From a checkpoint of a small transformer trained on Wikipedia: local attention windows.
Each number is 200 + 40 x the weight over its row's rms, rounded and kept within 0 to 999. Layers, rows and columns count from 0. The size before them is the row's rms in percent of the matrix's.

# down: layer 3 MLP down (transposed), 640x160, rms 0.0277, rows 558-600, columns 80-159
# up: layer 3 MLP up, 640x160, rms 0.0585, rows 559-600, columns 80-159
down558,096,227,172,213,288,168,184,199,236,298,200,138,172,205,174,240,150,212,211,262,175,199,154,157,203,238,268,178,150,225,168,154,192,172,219,211,173,184,193,142,188,204,128,207,239,165,270,236,220,223,197,253,259,218,243,158,159,244,234,223,155,205,267,175,165,202,198,168,159,153,205,215,183,233,201,174,196,205,243,136,193
up559,090,212,145,240,200,178,154,243,171,196,231,209,215,161,253,220,261,172,183,163,205,170,223,193,226,198,134,171,236,201,205,187,210,228,187,173,226,222,163,101,146,239,245,235,160,133,199,182,237,198,183,140,185,206,293,204,254,191,268,141,225,188,203,268,258,301,244,186,186,299,129,168,236,245,151,181,202,133,219,181,200
down559,092,223,235,134,233,240,213,242,144,244,153,201,159,224,203,197,217,247,185,263,112,196,129,192,193,162,199,193,115,193,236,242,210,215,213,155,174,151,254,189,213,157,238,186,253,157,239,195,197,204,193,157,165,166,203,254,161,210,179,162,209,235,187,231,180,175,160,187,166,123,162,192,139,198,195,206,151,247,236,266,168
up560,095,198,184,117,249,262,167,272,216,245,170,154,216,245,159,253,237,246,180,216,243,243,250,199,194,231,223,160,271,239,245,144,201,192,265,190,226,213,168,170,152,193,241,219,171,166,161,264,216,236,197,194,173,204,165,261,145,163,243,266,188,293,234,245,251,124,232,192,221,248,274,217,171,238,221,157,181,199,179,212,217
down560,092,150,252,185,172,179,241,222,119,207,217,175,230,258,185,145,204,164,209,187,151,211,165,185,217,219,218,175,173,203,151,193,182,212,192,207,168,227,206,138,341,255,134,186,166,214,128,186,164,159,211,208,215,187,196,120,227,176,186,236,214,197,210,244,224,208,251,249,225,139,161,201,201,150,117,165,183,139,226,201,122
up561,099,211,191,199,185,206,247,195,198,245,213,221,103,181,161,145,270,235,125,188,197,201,229,223,165,251,140,182,187,198,189,169,238,112,292,149,155,199,100,217,236,216,191,242,146,164,238,176,316,185,279,306,254,217,189,147,138,152,190,154,180,174,219,248,225,198,203,160,224,195,266,153,198,245,133,185,205,169,191,199,211
down561,108,164,150,207,191,211,182,210,221,195,218,243,236,264,266,217,145,175,202,278,118,243,173,146,176,140,223,189,81,237,220,251,162,200,104,252,214,170,239,184,213,149,147,149,244,242,209,234,116,189,120,124,159,150,244,237,208,214,204,272,265,211,227,270,245,219,172,237,217,172,142,231,174,166,264,204,108,146,194,167,202
up562,086,162,203,209,164,93,220,233,200,221,174,208,175,198,231,222,186,183,294,181,205,210,180,136,218,208,179,240,256,262,228,277,149,197,168,217,222,252,222,123,257,203,206,246,209,174,238,248,259,206,270,243,214,203,115,177,200,229,226,267,121,172,256,187,205,175,153,277,190,233,211,293,225,218,180,156,156,222,196,270,283
down562,088,276,128,179,199,220,200,149,169,226,170,155,208,238,215,202,111,260,135,135,222,131,246,193,217,209,142,247,182,97,170,208,227,162,158,140,207,147,146,188,158,233,194,213,221,207,226,209,211,159,159,175,149,268,227,165,244,156,192,225,227,294,166,236,239,228,215,198,272,144,182,149,162,275,141,192,222,254,209,200,188
up563,093,166,150,252,233,248,203,181,114,212,234,240,212,270,227,185,227,184,233,204,238,250,244,269,172,205,152,168,197,159,176,229,220,199,227,176,224,274,159,214,240,176,177,230,172,217,160,193,212,187,163,175,160,235,191,148,152,176,200,162,248,169,204,193,213,191,258,160,197,204,250,227,234,173,218,228,191,222,269,296,200
down563,104,259,206,170,163,213,183,222,307,206,225,123,220,146,176,215,175,240,184,182,198,128,180,127,186,222,290,184,252,216,212,180,222,234,144,206,169,226,228,198,199,205,186,224,143,227,172,205,203,201,212,218,263,188,185,254,223,226,210,247,169,242,207,251,155,194,151,234,204,179,156,139,205,212,197,179,246,216,196,153,185
up564,108,274,190,179,248,128,233,217,202,174,206,164,114,199,160,276,250,221,220,200,239,176,172,213,183,178,231,136,142,210,185,195,183,194,142,219,209,234,238,207,169,201,294,189,164,190,148,250,187,139,234,143,174,234,159,261,221,229,203,227,159,184,215,286,233,208,135,242,134,180,248,297,210,237,267,296,171,210,179,184,217
down564,103,187,213,228,140,246,228,177,185,153,207,240,238,201,267,173,192,172,132,222,238,198,193,185,254,184,151,195,246,208,145,214,252,242,271,202,197,233,168,268,192,237,213,212,241,186,185,139,226,151,102,153,198,172,235,121,182,172,187,206,205,179,116,146,156,226,207,169,199,200,177,133,226,160,180,172,210,181,184,135,263
up565,100,247,188,224,233,156,192,106,169,164,273,148,192,152,168,245,221,260,196,316,245,221,187,184,205,254,258,131,162,223,211,167,141,140,197,230,174,254,182,188,250,141,184,273,199,189,236,205,203,153,214,179,246,116,119,189,234,206,185,220,223,161,228,320,172,157,218,188,156,216,194,164,216,175,190,202,212,261,205,186,267
down565,100,265,149,236,236,266,263,236,271,204,173,244,151,235,225,198,181,233,219,182,166,227,201,136,240,212,214,189,214,198,198,203,191,183,154,178,285,209,259,180,159,218,179,151,193,144,236,174,252,173,214,207,156,285,144,236,138,197,172,133,151,190,134,178,251,254,200,137,204,231,199,138,221,213,187,233,112,235,199,259,180
up566,086,216,222,268,229,166,204,184,103,216,262,138,213,187,181,185,280,210,216,137,222,249,218,155,282,232,206,172,233,116,256,160,217,232,192,198,181,211,204,135,176,240,185,167,241,216,254,157,190,114,213,256,148,172,239,253,177,178,281,237,208,210,190,227,154,180,188,157,248,202,265,152,184,205,260,204,191,193,212,182,161
down566,095,235,240,266,196,243,269,216,167,214,140,185,267,168,206,239,219,238,256,214,232,269,217,156,194,166,194,200,228,216,208,151,143,268,241,235,210,176,151,199,197,190,196,194,233,234,235,169,195,173,211,219,145,277,211,272,217,171,350,183,167,234,204,249,208,243,214,186,265,245,134,156,182,241,285,270,128,169,160,238,184
up567,104,143,241,177,261,208,156,229,255,150,249,165,225,240,118,159,224,214,221,127,222,132,230,186,188,156,226,205,213,157,285,260,180,223,170,213,202,254,95,265,151,127,222,214,174,191,214,243,204,217,152,174,154,210,229,143,214,192,244,133,216,183,254,246,231,172,201,201,182,245,266,286,189,224,102,154,116,124,194,252,140
down567,105,189,124,242,248,210,149,181,180,208,136,169,153,160,205,166,155,217,253,229,230,241,222,166,226,141,247,170,145,187,185,178,162,212,174,265,209,209,210,216,214,253,156,204,270,245,259,254,189,222,170,208,201,229,226,181,163,269,195,219,219,283,182,181,214,123,262,199,168,180,177,205,143,163,164,297,221,115,198,208,184
up568,090,205,202,235,222,177,280,233,225,191,206,233,240,129,121,252,202,208,249,197,218,171,195,146,201,254,171,128,149,202,213,297,99,195,178,198,200,128,180,163,197,192,212,218,226,295,273,220,222,178,163,250,282,188,147,153,203,118,265,206,222,202,226,257,185,252,200,125,149,254,155,172,198,207,244,157,160,143,206,199,245
down568,102,186,220,124,194,222,137,231,140,169,225,183,167,245,235,141,184,217,201,253,216,203,225,195,191,192,210,244,179,147,167,218,315,196,170,168,238,168,189,237,184,180,213,251,142,161,134,198,268,193,224,169,65,232,175,189,184,262,133,178,176,241,191,196,220,221,213,257,181,152,185,235,231,172,210,185,178,186,234,261,192
up569,096,203,144,233,192,199,279,188,163,226,234,161,237,180,124,226,176,151,230,198,241,147,208,220,181,225,204,199,238,207,211,231,190,247,200,228,186,209,233,233,179,167,198,217,179,202,202,166,261,199,259,119,212,239,165,215,191,187,216,175,161,250,204,228,205,191,250,208,193,235,154,146,198,186,186,191,240,286,228,248,215
down569,097,174,221,246,250,198,126,219,218,133,197,147,239,238,196,225,192,204,155,268,188,257,198,135,231,191,206,213,209,95,118,146,232,205,262,216,134,206,195,207,176,181,180,215,290,241,236,206,165,215,109,304,245,193,169,115,242,130,166,195,223,169,148,146,235,208,211,166,257,181,192,218,161,185,207,123,125,146,155,208,181
up570,104,214,213,228,185,212,216,160,185,223,228,106,233,131,200,251,183,142,194,231,253,164,122,224,176,208,182,198,179,241,202,115,244,145,290,189,200,196,235,191,213,222,263,229,171,208,157,190,245,162,262,238,197,224,130,117,174,254,231,184,167,209,205,210,295,157,216,201,209,260,180,117,227,241,243,201,209,228,226,272,228
down570,104,215,304,129,274,214,152,154,132,245,223,219,214,69,207,162,170,192,225,172,180,246,217,188,245,215,195,219,189,211,157,228,174,217,246,143,188,135,239,237,194,141,183,254,276,210,272,189,108,218,236,212,191,240,191,276,190,175,166,229,161,234,226,209,171,221,162,222,239,143,264,180,160,186,225,256,231,162,185,157,182
up571,093,182,144,187,230,88,206,261,235,150,236,269,171,192,120,222,172,201,197,194,212,244,291,169,189,187,225,257,162,218,208,229,252,196,232,163,240,236,212,188,246,155,127,211,201,217,211,225,152,160,176,187,203,183,234,316,177,226,140,160,232,161,183,134,144,156,168,215,213,108,217,222,244,198,167,185,146,211,231,190,223
down571,102,206,233,190,195,137,202,225,209,232,153,202,209,182,204,171,171,244,196,142,201,129,210,217,221,189,202,224,137,179,218,193,136,203,306,116,271,245,257,173,237,238,125,183,232,107,218,256,231,263,165,232,192,173,206,270,209,253,264,188,234,192,141,237,191,166,163,171,242,180,203,211,125,196,191,227,158,213,236,206,156
up572,095,108,244,211,216,239,176,231,111,145,202,273,220,202,221,216,238,184,173,196,121,239,208,173,160,193,175,170,179,145,293,164,209,162,206,219,228,179,144,145,206,243,180,206,181,262,216,168,216,176,244,231,189,208,167,200,183,165,201,231,195,268,239,223,174,217,175,198,244,206,165,223,299,236,145,152,210,257,185,218,240
down572,094,260,187,169,211,175,190,237,276,277,229,108,181,224,216,203,204,192,282,254,258,130,220,163,231,191,264,196,189,237,215,214,127,240,183,211,177,199,205,167,224,134,244,180,203,212,196,294,194,216,232,138,203,173,274,279,250,278,239,125,157,244,240,200,163,213,124,207,188,138,189,171,138,203,217,128,227,207,158,184,162
up573,104,237,108,178,164,158,166,176,196,239,191,251,248,193,165,192,211,228,190,182,259,237,243,154,235,267,189,224,188,217,218,273,114,220,229,179,238,166,168,256,236,194,276,161,176,218,189,246,191,150,184,207,198,211,143,145,131,142,226,135,246,187,266,160,199,180,238,248,238,219,194,160,177,240,169,196,125,168,175,179,148
down573,098,197,174,169,181,226,156,175,233,168,163,214,171,294,151,137,230,231,179,190,173,225,236,149,231,207,227,195,189,211,219,172,151,209,173,146,269,242,234,288,247,251,188,214,176,195,227,215,202,163,198,244,160,264,222,210,218,174,191,206,209,204,165,217,155,192,167,276,187,233,191,185,232,184,223,189,211,166,141,259,193
up574,104,144,169,162,186,222,173,210,204,150,301,134,172,158,205,232,134,157,201,166,168,139,238,204,200,210,111,229,140,230,222,225,171,113,213,190,213,235,176,154,204,188,164,211,248,196,202,193,228,94,190,165,133,263,135,230,266,191,199,224,162,211,178,192,165,232,191,175,239,132,154,120,181,215,281,205,188,221,272,231,205
down574,101,185,240,240,156,247,261,224,253,218,172,292,213,284,238,168,224,255,133,204,125,211,182,226,217,206,232,179,278,236,199,150,198,247,186,227,211,182,218,254,177,169,197,148,148,202,234,192,177,259,161,171,224,179,234,181,120,243,135,221,208,184,200,134,209,201,203,270,112,207,199,253,209,200,136,159,199,179,197,247,192
up575,107,182,215,198,270,218,179,250,174,213,133,216,218,191,196,224,215,170,195,208,171,211,232,275,149,159,200,189,202,153,205,226,155,119,171,216,169,253,275,215,180,165,257,199,169,165,256,222,127,190,197,165,183,246,135,216,198,197,251,174,139,272,271,186,182,220,146,135,128,218,188,157,161,211,166,192,201,172,260,229,230
down575,093,215,125,204,188,200,161,204,195,139,211,215,191,222,163,220,258,234,225,209,258,234,197,173,229,204,186,185,188,313,186,173,219,245,281,213,186,235,90,208,188,244,145,201,209,277,150,231,253,170,230,230,196,220,203,138,234,256,150,268,222,213,198,229,161,143,238,288,274,213,219,223,204,216,250,213,200,138,158,153,203
up576,100,127,182,202,167,193,237,277,136,149,94,176,204,191,295,229,193,213,186,267,188,230,255,202,158,207,260,223,189,190,180,237,190,193,240,223,180,183,232,194,169,217,237,183,188,198,238,194,249,120,144,203,210,178,153,238,101,170,198,135,210,297,194,138,163,173,187,204,151,230,264,231,228,162,211,198,163,135,141,184,253
down576,090,153,194,187,158,162,162,179,244,176,242,179,234,196,206,150,191,228,246,151,212,155,170,171,202,211,178,242,220,156,307,195,154,138,207,233,175,311,197,164,172,146,248,191,242,207,164,169,215,147,200,310,220,259,203,176,286,201,213,258,174,148,203,243,204,189,138,160,242,160,219,215,134,186,287,217,218,255,180,258,191
up577,093,237,233,242,175,185,281,195,153,208,198,232,243,207,246,295,194,217,252,195,197,228,199,195,215,274,196,197,173,157,141,116,173,268,155,175,155,232,196,230,192,251,230,194,147,207,200,181,159,259,249,186,203,180,152,192,175,190,202,243,176,206,210,177,267,203,248,200,176,273,196,258,244,247,150,209,218,258,226,301,218
down577,096,156,251,181,219,176,183,257,229,141,196,163,227,216,158,209,145,192,228,224,195,168,210,232,263,154,263,169,156,196,157,166,221,174,161,245,187,166,174,152,176,219,202,194,171,112,191,206,218,173,216,206,204,215,198,157,162,222,181,172,181,150,175,224,178,203,266,153,204,212,192,188,313,134,154,196,221,209,140,133,198
up578,104,196,163,248,166,308,186,206,161,179,201,256,263,206,237,234,225,157,229,264,279,182,156,162,166,181,192,279,207,192,182,193,150,261,255,177,261,244,227,164,196,260,182,213,194,199,222,229,233,232,196,189,208,218,229,204,144,227,175,182,231,262,201,191,260,280,153,167,185,182,266,160,170,166,218,195,203,206,135,229,224
down578,098,182,186,194,234,161,217,155,181,215,226,274,214,210,184,243,131,235,193,167,227,141,214,208,120,175,277,175,185,228,131,159,195,137,196,181,205,126,238,252,184,156,218,283,183,208,181,190,206,144,140,202,211,255,224,156,220,163,171,192,249,268,265,218,202,132,270,256,201,177,155,169,182,279,221,138,245,171,271,143,242
up579,099,218,140,175,215,197,167,206,268,246,234,145,195,150,117,215,211,221,281,235,215,180,188,226,215,201,161,207,286,158,174,250,263,199,303,176,200,181,171,247,192,271,251,199,176,220,183,217,182,206,151,178,202,181,168,212,150,194,205,229,209,227,214,178,152,216,95,197,173,152,308,166,225,196,257,159,185,234,211,212,166
down579,103,157,245,133,136,162,259,165,193,198,171,157,146,195,254,146,184,187,173,204,255,250,239,191,218,202,193,212,190,153,202,216,127,149,204,195,151,175,270,222,188,254,196,224,134,220,212,221,277,197,258,205,234,261,188,185,264,220,236,178,194,253,221,224,116,242,220,205,202,107,136,213,183,221,185,204,188,202,213,181,234
up580,100,247,185,277,234,190,215,189,198,139,200,172,175,201,233,269,190,198,181,212,231,125,92,212,126,165,209,207,306,266,200,207,166,182,205,267,213,194,248,182,222,156,261,197,142,208,229,201,213,192,239,238,153,188,165,226,168,161,146,167,242,168,166,225,226,257,220,256,264,194,284,254,183,205,162,240,157,269,217,229,152
down580,102,145,224,206,151,273,218,225,204,162,288,207,169,224,213,185,165,182,176,293,119,280,212,195,264,140,206,312,153,151,215,228,289,227,199,230,215,181,234,249,217,202,244,217,183,170,221,193,169,188,211,112,252,224,171,187,187,244,228,201,166,158,273,171,182,172,162,188,218,168,125,160,216,157,191,194,207,169,228,203,155
up581,104,234,267,221,248,223,137,251,188,177,228,169,236,272,298,187,185,215,190,214,292,152,218,215,191,239,105,198,253,237,182,165,268,283,201,247,214,240,178,141,190,224,170,239,194,187,247,192,205,226,122,273,205,223,167,177,205,201,132,171,302,240,208,203,235,271,246,232,194,216,179,215,217,114,206,137,176,157,182,191,205
down581,109,138,198,155,198,272,171,172,177,215,172,232,229,178,187,167,229,136,175,219,189,213,265,128,226,182,216,212,276,170,215,170,229,140,138,148,217,110,169,190,224,147,219,268,201,176,236,169,161,252,214,166,244,115,189,222,170,247,193,191,146,205,78,214,167,156,169,202,216,199,221,214,168,207,238,190,225,238,214,246,185
up582,102,257,311,195,102,200,222,213,261,156,136,275,214,244,200,188,214,228,202,164,193,167,218,188,217,228,205,195,218,223,147,266,209,230,270,232,227,191,170,172,209,222,192,209,178,233,201,191,203,256,198,202,277,194,128,206,247,238,233,239,154,250,216,218,228,216,178,195,161,221,192,227,213,188,168,195,186,276,235,196,211
down582,092,159,206,252,314,162,216,161,198,184,266,196,223,136,164,170,142,157,192,215,206,196,229,196,145,163,141,146,160,161,208,183,163,93,204,251,133,263,174,158,163,156,169,161,197,197,224,194,192,198,307,173,135,216,238,166,241,226,178,176,228,191,149,180,168,236,162,180,194,158,311,210,191,252,294,182,234,181,210,214,200
up583,086,200,197,180,266,162,213,121,175,207,168,284,169,277,228,224,190,258,238,177,205,172,253,325,208,217,254,199,212,192,223,200,214,173,233,264,252,295,191,168,234,246,236,189,73,154,178,267,250,238,165,199,245,259,219,281,191,200,263,227,222,144,206,214,214,228,213,200,153,235,198,218,166,238,191,246,218,201,210,203,222
down583,088,251,184,156,188,220,146,221,221,202,166,177,245,64,102,184,186,161,203,206,231,233,224,118,164,197,219,208,183,226,127,158,248,225,195,216,196,150,165,209,187,133,173,250,302,228,185,167,157,194,179,189,190,206,215,133,212,221,196,258,211,226,231,163,217,208,195,227,178,167,170,253,209,195,196,106,290,218,191,243,168
up584,099,175,137,206,137,201,183,234,202,154,165,249,250,226,162,206,195,258,166,104,220,226,208,217,187,298,189,155,201,212,139,307,157,213,240,169,208,201,190,212,197,155,121,105,224,215,185,146,180,217,165,232,244,200,183,193,203,257,205,198,252,196,233,256,204,233,136,271,145,147,253,173,185,220,269,185,268,128,236,245,285
down584,097,210,203,157,183,208,139,239,197,195,207,198,167,216,213,190,213,228,169,214,241,177,278,189,185,206,226,200,238,193,232,248,187,160,144,256,209,197,245,193,184,129,203,218,151,148,230,186,255,282,176,241,225,220,293,207,234,104,182,196,249,173,263,198,190,166,218,202,233,181,208,232,249,278,146,222,193,181,232,114,111
up585,103,220,201,138,168,247,257,197,124,147,189,189,181,175,160,162,172,183,221,180,209,139,237,178,233,266,218,181,172,197,185,274,192,191,191,291,181,210,281,207,184,235,209,235,162,208,173,194,182,170,231,187,209,221,180,192,149,173,201,225,176,192,159,207,284,181,116,165,178,218,202,255,172,250,195,235,176,194,169,192,210
down585,096,209,165,204,202,122,181,233,282,221,199,218,171,212,187,202,234,234,252,201,153,224,162,277,190,196,278,253,236,129,226,172,237,207,228,144,186,192,78,197,239,237,231,145,204,163,153,171,147,276,181,190,206,224,152,216,187,131,274,226,186,150,210,147,152,173,212,219,230,243,245,161,158,199,221,177,195,179,233,181,200
up586,110,160,150,167,184,208,247,204,247,241,182,260,213,223,188,237,203,183,203,159,228,160,118,265,150,191,135,203,188,143,248,227,280,208,198,203,209,183,194,192,192,154,194,193,176,241,227,241,167,222,263,197,250,131,178,248,184,198,165,119,223,137,186,161,170,227,204,180,190,218,200,158,143,269,160,152,193,232,308,165,269
down586,103,245,207,220,148,249,171,224,173,264,264,221,197,159,209,220,235,217,212,146,168,299,155,160,125,228,155,189,124,171,294,232,230,183,206,189,150,123,200,272,261,217,213,204,182,236,188,207,223,160,208,188,90,202,226,220,179,175,155,240,273,140,194,187,199,200,217,175,230,175,228,245,180,148,195,173,192,197,228,162,245
up587,098,217,184,252,199,165,164,262,191,235,177,234,130,197,197,180,158,169,269,185,234,204,215,186,206,251,203,172,232,148,162,201,221,229,273,202,199,175,182,248,230,206,291,209,123,176,260,248,91,138,168,162,205,208,241,203,211,228,172,193,317,184,197,193,226,131,128,150,253,192,174,243,167,157,213,202,194,198,189,251,164
down587,094,178,271,188,207,219,253,123,210,176,256,218,251,198,227,174,194,177,207,204,196,184,198,242,198,201,162,216,180,205,173,218,225,173,198,175,206,251,258,142,199,229,174,202,112,232,136,119,241,230,254,170,230,240,188,203,137,224,224,214,141,167,225,201,177,232,157,247,240,216,190,55,231,201,180,222,233,147,206,117,239
up588,097,222,157,164,200,168,247,188,207,135,254,196,166,210,243,155,266,115,116,149,210,144,221,236,210,170,196,201,234,244,206,230,135,247,128,183,152,224,201,188,157,163,249,225,218,161,233,149,229,195,172,225,220,213,177,182,280,129,168,223,217,214,125,233,259,262,169,220,224,227,217,225,164,91,214,171,148,225,206,199,240
down588,097,151,313,196,246,291,141,184,234,233,105,176,203,133,195,249,176,185,251,165,266,253,185,97,202,183,198,201,163,244,199,182,190,219,237,213,216,218,236,175,209,265,148,242,197,313,164,191,222,205,173,162,160,234,168,263,237,209,187,261,269,194,189,177,179,149,289,169,173,229,266,137,245,270,145,246,205,201,197,182,207
up589,098,250,249,227,180,219,111,293,198,138,150,192,188,201,138,181,237,187,188,198,185,136,234,184,203,229,225,243,232,114,288,198,168,231,214,194,288,204,260,190,209,252,112,161,227,270,229,148,221,171,192,202,258,225,207,150,136,159,218,222,187,213,231,188,177,248,145,232,173,223,205,218,257,151,172,205,204,191,170,156,234
down589,093,177,150,203,180,226,254,213,180,230,229,240,195,196,130,223,224,205,241,173,186,243,114,198,212,233,213,210,216,209,270,183,157,192,229,262,299,156,181,201,204,158,250,223,198,201,191,250,243,179,167,205,192,206,153,182,79,155,207,210,213,111,193,229,168,190,227,158,173,182,151,205,202,197,221,177,225,156,257,155,160
up590,094,172,258,226,189,179,192,118,183,153,157,195,167,217,199,154,204,144,201,219,179,174,182,206,150,251,265,121,137,58,235,243,232,187,215,182,209,180,199,199,157,193,135,251,181,201,166,115,219,247,173,172,264,156,224,168,241,217,253,204,177,200,181,216,162,207,281,183,134,200,203,178,137,158,89,148,177,229,183,188,222
down590,096,251,217,216,150,184,220,213,197,179,198,242,234,170,246,152,207,221,182,208,269,236,235,254,178,200,93,207,185,223,177,218,179,105,220,89,110,220,185,177,232,248,225,164,203,256,213,254,105,216,196,167,131,220,228,204,218,242,163,202,216,198,254,236,201,167,101,191,200,223,215,214,173,210,215,222,152,163,200,265,198
up591,091,177,216,168,160,150,161,179,190,244,169,221,206,250,200,222,227,123,246,279,209,176,204,244,185,198,169,251,138,163,244,228,257,193,209,258,156,161,238,148,154,250,278,231,190,226,198,220,194,171,191,190,193,237,222,151,252,177,180,114,178,148,206,231,197,183,213,103,222,242,214,239,184,201,207,155,172,214,252,190,274
down591,103,226,225,246,180,313,227,259,184,205,172,224,211,155,239,152,219,229,272,240,242,249,203,196,226,148,167,118,199,228,137,268,192,218,191,199,226,189,228,223,224,172,152,194,220,173,173,208,230,257,188,190,200,229,208,279,140,189,252,218,196,288,201,146,255,156,176,241,219,204,242,235,216,163,199,227,133,188,153,211,217
up592,094,213,220,207,231,236,197,141,261,241,182,134,202,168,237,209,209,170,165,142,139,197,228,218,141,142,262,257,209,107,243,157,218,197,264,245,280,194,290,240,179,177,207,272,183,196,214,192,248,145,111,196,112,209,219,156,222,156,185,232,209,119,209,226,262,184,228,170,159,191,164,140,173,200,173,232,118,202,163,229,123
down592,090,217,178,209,262,207,269,192,225,239,191,208,240,191,232,160,174,122,214,209,212,259,207,250,193,230,176,153,208,175,146,214,124,189,131,165,184,175,159,243,264,258,239,171,169,156,197,161,208,215,230,189,193,171,150,227,163,211,198,166,254,193,135,223,175,207,186,190,172,179,203,227,184,176,188,196,287,217,209,184,240
up593,097,168,162,271,189,208,181,228,231,199,244,180,181,176,179,258,259,213,199,266,213,202,127,244,166,217,172,257,190,232,236,227,190,240,186,228,113,218,211,172,211,206,224,170,229,122,176,206,238,192,123,177,194,155,198,196,258,162,209,229,229,237,150,126,131,225,184,168,196,258,179,154,202,106,206,157,258,219,254,249,181
down593,095,223,216,98,195,195,245,251,213,197,157,260,184,251,165,131,78,182,157,163,196,160,212,162,203,158,204,216,241,122,164,265,217,131,210,200,262,213,116,158,197,203,201,216,223,291,269,179,140,173,229,296,189,243,229,183,198,269,198,184,191,218,163,263,225,117,204,203,217,212,174,218,203,239,213,234,200,252,149,143,210
up594,098,251,240,206,230,212,178,221,243,236,201,146,259,164,158,258,202,143,232,217,207,323,286,180,203,211,199,200,192,232,200,188,219,214,205,243,175,199,197,201,162,164,165,240,226,256,217,187,219,143,232,153,200,202,281,126,204,138,207,230,237,148,179,188,183,193,189,129,174,197,185,238,211,165,172,145,240,197,238,218,111
down594,104,246,197,219,149,203,194,193,214,186,140,218,239,172,232,250,277,222,220,228,175,191,119,225,145,202,226,189,112,153,176,198,204,215,138,207,211,185,256,156,212,200,106,213,217,203,225,225,127,207,143,236,168,115,167,170,185,181,108,221,207,196,218,194,154,217,229,145,218,134,220,245,141,211,191,224,150,230,147,224,261
up595,098,276,249,246,275,190,113,160,254,196,220,160,159,185,221,255,210,152,194,202,187,188,207,183,179,224,265,187,263,148,292,217,248,190,270,220,222,185,228,129,243,195,219,175,273,196,197,219,186,240,111,192,129,196,257,220,274,241,186,225,238,131,227,143,250,191,164,203,228,192,301,186,204,155,239,162,169,230,167,238,223
down595,104,118,244,190,180,223,175,277,134,182,171,174,169,211,209,103,107,202,276,201,262,213,198,104,161,228,241,184,235,207,182,135,174,208,193,247,120,227,238,178,153,180,170,205,198,260,239,192,177,219,178,190,204,167,225,234,164,236,155,212,179,209,128,172,225,232,215,186,209,227,177,152,194,222,273,177,217,152,261,260,158
up596,095,211,171,187,193,208,248,168,218,131,202,192,230,258,229,214,210,211,177,152,247,146,196,120,197,211,187,165,216,162,213,198,133,204,224,237,221,126,204,155,187,239,226,198,230,146,153,250,155,188,269,218,185,215,266,199,138,231,275,192,214,259,193,293,189,216,210,252,234,241,195,133,171,239,143,146,140,128,171,186,193
down596,097,225,187,214,206,256,128,187,174,216,246,153,217,209,211,198,203,195,212,248,198,143,252,204,147,195,197,241,181,182,236,188,228,219,184,241,200,278,248,207,280,124,161,271,224,174,203,221,136,293,210,128,213,179,197,158,201,197,164,220,190,169,160,115,246,218,170,200,207,181,157,223,209,227,267,181,155,220,194,204,209
up597,089,141,151,272,272,160,234,158,99,135,194,141,210,237,178,215,214,208,223,193,178,156,183,185,249,257,206,216,219,250,203,204,175,197,135,216,234,186,209,228,259,187,219,184,187,206,236,239,183,268,235,244,254,171,171,206,233,161,300,225,190,163,111,188,199,211,153,196,163,159,194,229,186,216,186,191,226,201,185,222,135
down597,095,223,133,232,148,198,179,175,218,134,139,235,203,105,180,185,142,148,223,238,267,219,216,223,224,181,169,329,201,193,142,133,236,240,162,136,152,180,197,194,172,220,236,198,227,205,160,176,198,224,157,205,220,213,234,218,201,200,176,138,187,265,256,212,154,194,152,204,290,223,182,205,273,237,158,224,138,276,252,213,218
up598,094,230,163,216,176,195,139,224,272,137,187,182,157,176,235,279,272,199,220,208,252,193,140,209,145,203,232,200,169,171,189,213,168,250,291,214,201,253,212,162,133,268,199,168,162,251,246,213,125,198,213,274,149,172,162,212,230,202,190,129,242,267,226,191,178,239,196,219,255,246,151,212,225,235,176,244,199,176,249,257,258
down598,090,162,146,141,259,200,269,93,194,180,143,228,221,213,229,239,170,161,177,183,174,219,171,223,198,172,187,223,221,213,214,216,179,223,156,128,167,197,193,255,141,254,352,214,210,237,123,186,171,115,198,127,120,221,201,244,196,202,194,239,165,178,195,256,257,228,172,271,166,162,249,267,193,245,212,164,183,172,220,222,204
up599,092,305,95,123,223,196,188,261,177,154,196,190,123,261,225,174,125,169,265,197,205,191,193,202,191,188,129,205,196,166,252,210,192,165,208,120,271,253,179,223,138,209,170,190,206,98,259,167,194,146,118,220,177,138,137,183,194,274,155,201,265,262,169,205,238,232,123,192,133,259,232,173,175,247,226,222,154,200,204,212,171
down599,092,177,255,160,209,105,273,209,191,246,170,196,207,190,188,233,231,178,257,223,303,154,185,232,209,197,204,181,243,200,205,241,179,138,162,243,125,183,178,202,206,242,176,194,206,196,186,216,261,202,212,221,227,199,171,212,164,194,156,163,240,173,171,267,241,142,298,149,220,162,197,190,183,103,291,275,287,180,191,269,259
up600,097,260,179,222,232,112,161,249,189,183,237,209,218,205,132,241,192,194,189,197,150,210,215,226,252,201,180,108,146,173,152,182,157,172,218,169,164,193,233,220,218,329,262,198,194,200,195,215,198,211,162,158,169,184,193,150,262,232,206,259,225,181,94,205,193,248,229,226,205,292,173,140,223,178,233,191,223,116,168,196,217
down600,101,236,195,250,129,180,233,194,147,148,96,175,173,207,245,222,212,158,194,225,218,241,115,202,196,157,293,176,187,297,246,218,225,247,248,226,184,209,182,197,169,245,228,248,235,206,221,158,245,134,202,266,161,184,223,218,236,190,198,251,167,194,170,221,215,118,159,146,173,168,289,260,239,132,213,207,213,243,193,173,149